Part of a small language model's weights.
Size: 8 layers, width 320, 8 heads of 64, MLP 1280 squared ReLU, vocabulary 3084, 13.8M parameters.
Architecture: RMSNorm before each block, no biases in attention or MLP, embeddings untied during training, normalized queries and keys, local attention windows, capped logits.
Training: a variant of Adam for these matrices, 369M tokens, 5628 steps.
Each number is 128 + 24 x the weight over its row's rms, rounded and kept within 0 to 255. Layers, rows and columns count from 0. Numbers have three digits each. The size before them is the row's rms in percent of the matrix's.

# up: layer 2 MLP up, 1280x320, rms 0.0577, rows 233-249, columns 0-79
# down: layer 2 MLP down (transposed), 1280x320, rms 0.0427, rows 233-248, columns 0-79
up233 101:119135116096152145139127116136131106132142148134131169103167145141129108074154130128133113126140078084119139127121082160114169108081130136146120097139134108135175144136089141128110093119128112110139087171121157173094094136125133160075112141
down233 103:124153129129119146122124128122087128116097154106114099122169108112129129132139066140160095176114079148124128120112162103102125136128124110137145170132155127071126112211121139102169123125113087149147151148168107135127122129155141130177111132
up234 098:164145128097094092166153119133136096109151158116097144143146141167113146133129111136123119204117104122132124111169077157164076114105126118131175123134094101129114143132146111126162107116128125143122153110143167101083134114102109151156149106
down234 103:131181045131098136114125154127113099144136139134132093089166131168121126100113108128095088109159123145148129122131143098122153120115164154126151122121148068135120076150108092119070105147143163140082121106169110116114157129128150151128126135
up235 101:100134122123130159120139072100175119060130164089085107133138129154143087138146149148139111154132126130107105092123115149099094120079170145121108126144118108124144153130131140141125101173152140125124120142125141149100138154101131148103139118
down235 103:144146153113104129118163101124168120190108129150099143127106148120103119139140129122138153158123143092119106147173129129122136120164158146142112136125110124140072137121137124164121187125102134115115172094143136109114139158119146139123135113
up236 099:129097112105130186175130148104144177165147159115128100135152118184094114126116165177163164165103132131137130143106140114143101155096116173120171167128128086144149115106096097111130126191121116120164091089118134151112130087128130125157134131
down236 098:132147156088128085108137115089130113119109149118178122113112141133118119138101083095104159141129112086148118119126151143145108117111122117143145152142124142103115138137159138108143085142084127095120126091149137127145077101153168111167070158
up237 093:171135142097144126126133096134123091126092110112147132106120146153129111132138143149102118059173083151085146148126156125153064143124163172122113154132134131096121166149128144141114141140169140127131138094156138138126131121130115167124083128
down237 093:119153132138121118108116154135184146185117099125147138144131132108098133089159118119171154149142088142136145124128152125150151129158147118129086121141134121142148155155127168097122110159161099136137139135126125112090171126153132159142172153
up238 089:119116142123163129083137137102106099104089150084150121150131144158054124116107170118160136118136145118091164160110138099177089120129075108100146141109137102103138134102150114084191092151140111141163118140141096094109121139143116134163152117
down238 091:119080104136082083149103099150169140175158119199105158130105138108156111158169072092115115179134171149119082142124100153098148111139098128145147101092086172132164098165117113139116158157117162152108173130104184139152135129127120089092134161
up239 105:150146136128140146166119156135122143127144097125116167119115132114120114151136166134153155116128075146125135117168147098104134125098130145132113106122142124104085116116142136114135107085162155128142129154143124176155122087141094141155141153
down239 106:136148122152111127077106127102091140150141140139122112192127086135136138146118116120138108139129149111155068146133164117144132146162116120168133135160099119126140117143146140149146143128151138133062134129143158127139123107125135148156166124
up240 096:132130144129115144165168096109119143103125157113124147156118149126099112081139137128157152153146144167149134136116145113120120189148114150153096143161141093093115178125092073099099125103124123163143111090120103152146090063147150161143092137
down240 098:160101099114117126135109124172154095122114087186157129144085102144110109172151113074122136093083085137137136103160128128104138144127140108115164110120082129171145122137116130187138109137097113136094135108118131153109112129112075121123128148
up241 098:107120098112136156104082124070105118094152124133135120123120121144127129164108077149115119092138142137088138170087119147153121111118128098162090095151120100159088138124164119155124137157129140114153131141117144123131121104082112120124121118
down241 094:133142136109113102127114096123128125167109104121111084148141112110129096095120105060128129116116101118152119123144121168119144131115133122102148154132133138110110168157117122123150097137134127127133127100142124125075110141125180143129121150
up242 098:165132124110112119137124091157117097109100153120128162124118117141139120134152138096169170151102093129106135131125117142135099103152096163141116122125132160147098110150144095145162147118177147130151097097165092118127118099097171172104111115
down242 093:134090115125112141165154166086132130188135114113121117116115152125102115151153105114124137079086143103145104133117151107091163126126160155165126126156102108127130122142139120135102065146122130135087088152108102102135130144143109151144170139
up243 105:105127139119141141113108140152155100127113130136092133142113109125124147143129097144144122138152144123114133141178125138136137142095115127150126086134108170132111110133154144101144107135143138146141099132109111147159132109127150176128151147
down243 108:106122141107125115154136144117114144137147161096117118125139146127144111145107102106100104106090143097152109141138140136143143136059046125115098137106128111126107099133154087142127144127105152128175151148142129103154103153113133119133109086
up244 098:176102146091122132115120080178071106126155125083151103106116152122115133189142112138132138094129086118133119121137109130113092135100125176099147120140107120157107125154133131127145123162170128139124106133107136180159120113122107151154158132
down244 095:140180149137107133090157142109166089102160120133102138114154110107173168131178142146154144149146136155154091127122108178117160132173152125101112145113110125114123102073144113148129155153120158114153102142111144115113144109132144118166123168
up245 104:101121119169154126120155101128161126107169075153112144156096136143145094125113115122148129092094125147128112116159169134141110140118095125148129146153101118148131166113162103105139179130123129140144170144123131110133131132135129118140138124
down245 102:145099122114144116114122158144112120083146140096113137099100104147120179139128151129048152130179141098118119157125167133081114153134125159092128148109121115132160123137141149116101150123137159107101130154103108131161096101118116119141140138
up246 107:101101144098101175106110151125098105116138104132132144182145101146140110108091074120136159147112127132087129139160131137177112137122104069159192139121151109142099098143141137135130157111098087142124157134140115124158132083099154113110109146
down246 105:153106134103146167110114094150157116110151120061142099118116143134187167146112124098106154130115128148101121116163137119087124166126103154130146100088159142100106110132127103133132132179092159132169135204125116103140120146165145127106136122
up247 095:123099125109130098130130102124125126130179121138133181175117172113096171116121148114137168095105128128113112146109130143129111102149099112155197134141122132109153106112173124111154176110148113152131110126077120165162150093118190164128115100
down247 085:165132124130118163142141123162162135132104124151150147077161104119142090161129136126096111135135144109106133115145168149139148121146133181083154117107109159110124144123135126152097125082099172132081138117137089132127118117184120119118146163
up248 109:140139140080164155134121135137095157086109088122106107102141077150101105121070145150168157133146172123156166163108099130130105157110128111166119165143082149141099121105130136097139151127127164117140137134145105084117094117105163139150099123
down248 104:128136118118109184123102163115133123130128137101151140166164122135132104113159119092115112095150089140124117088128110179109124092143130112135094142141093143109099116112129155182096121130142083116075128095150124116127114132127128163096177121
up249 104:153111202129183128122160119117103096087116135116131096118103164136085187129164113106126149152132111126093166139113096108104108109162148123162101129126099125115144168119132130128128138098161140170142122140097102100127125102088095145121108083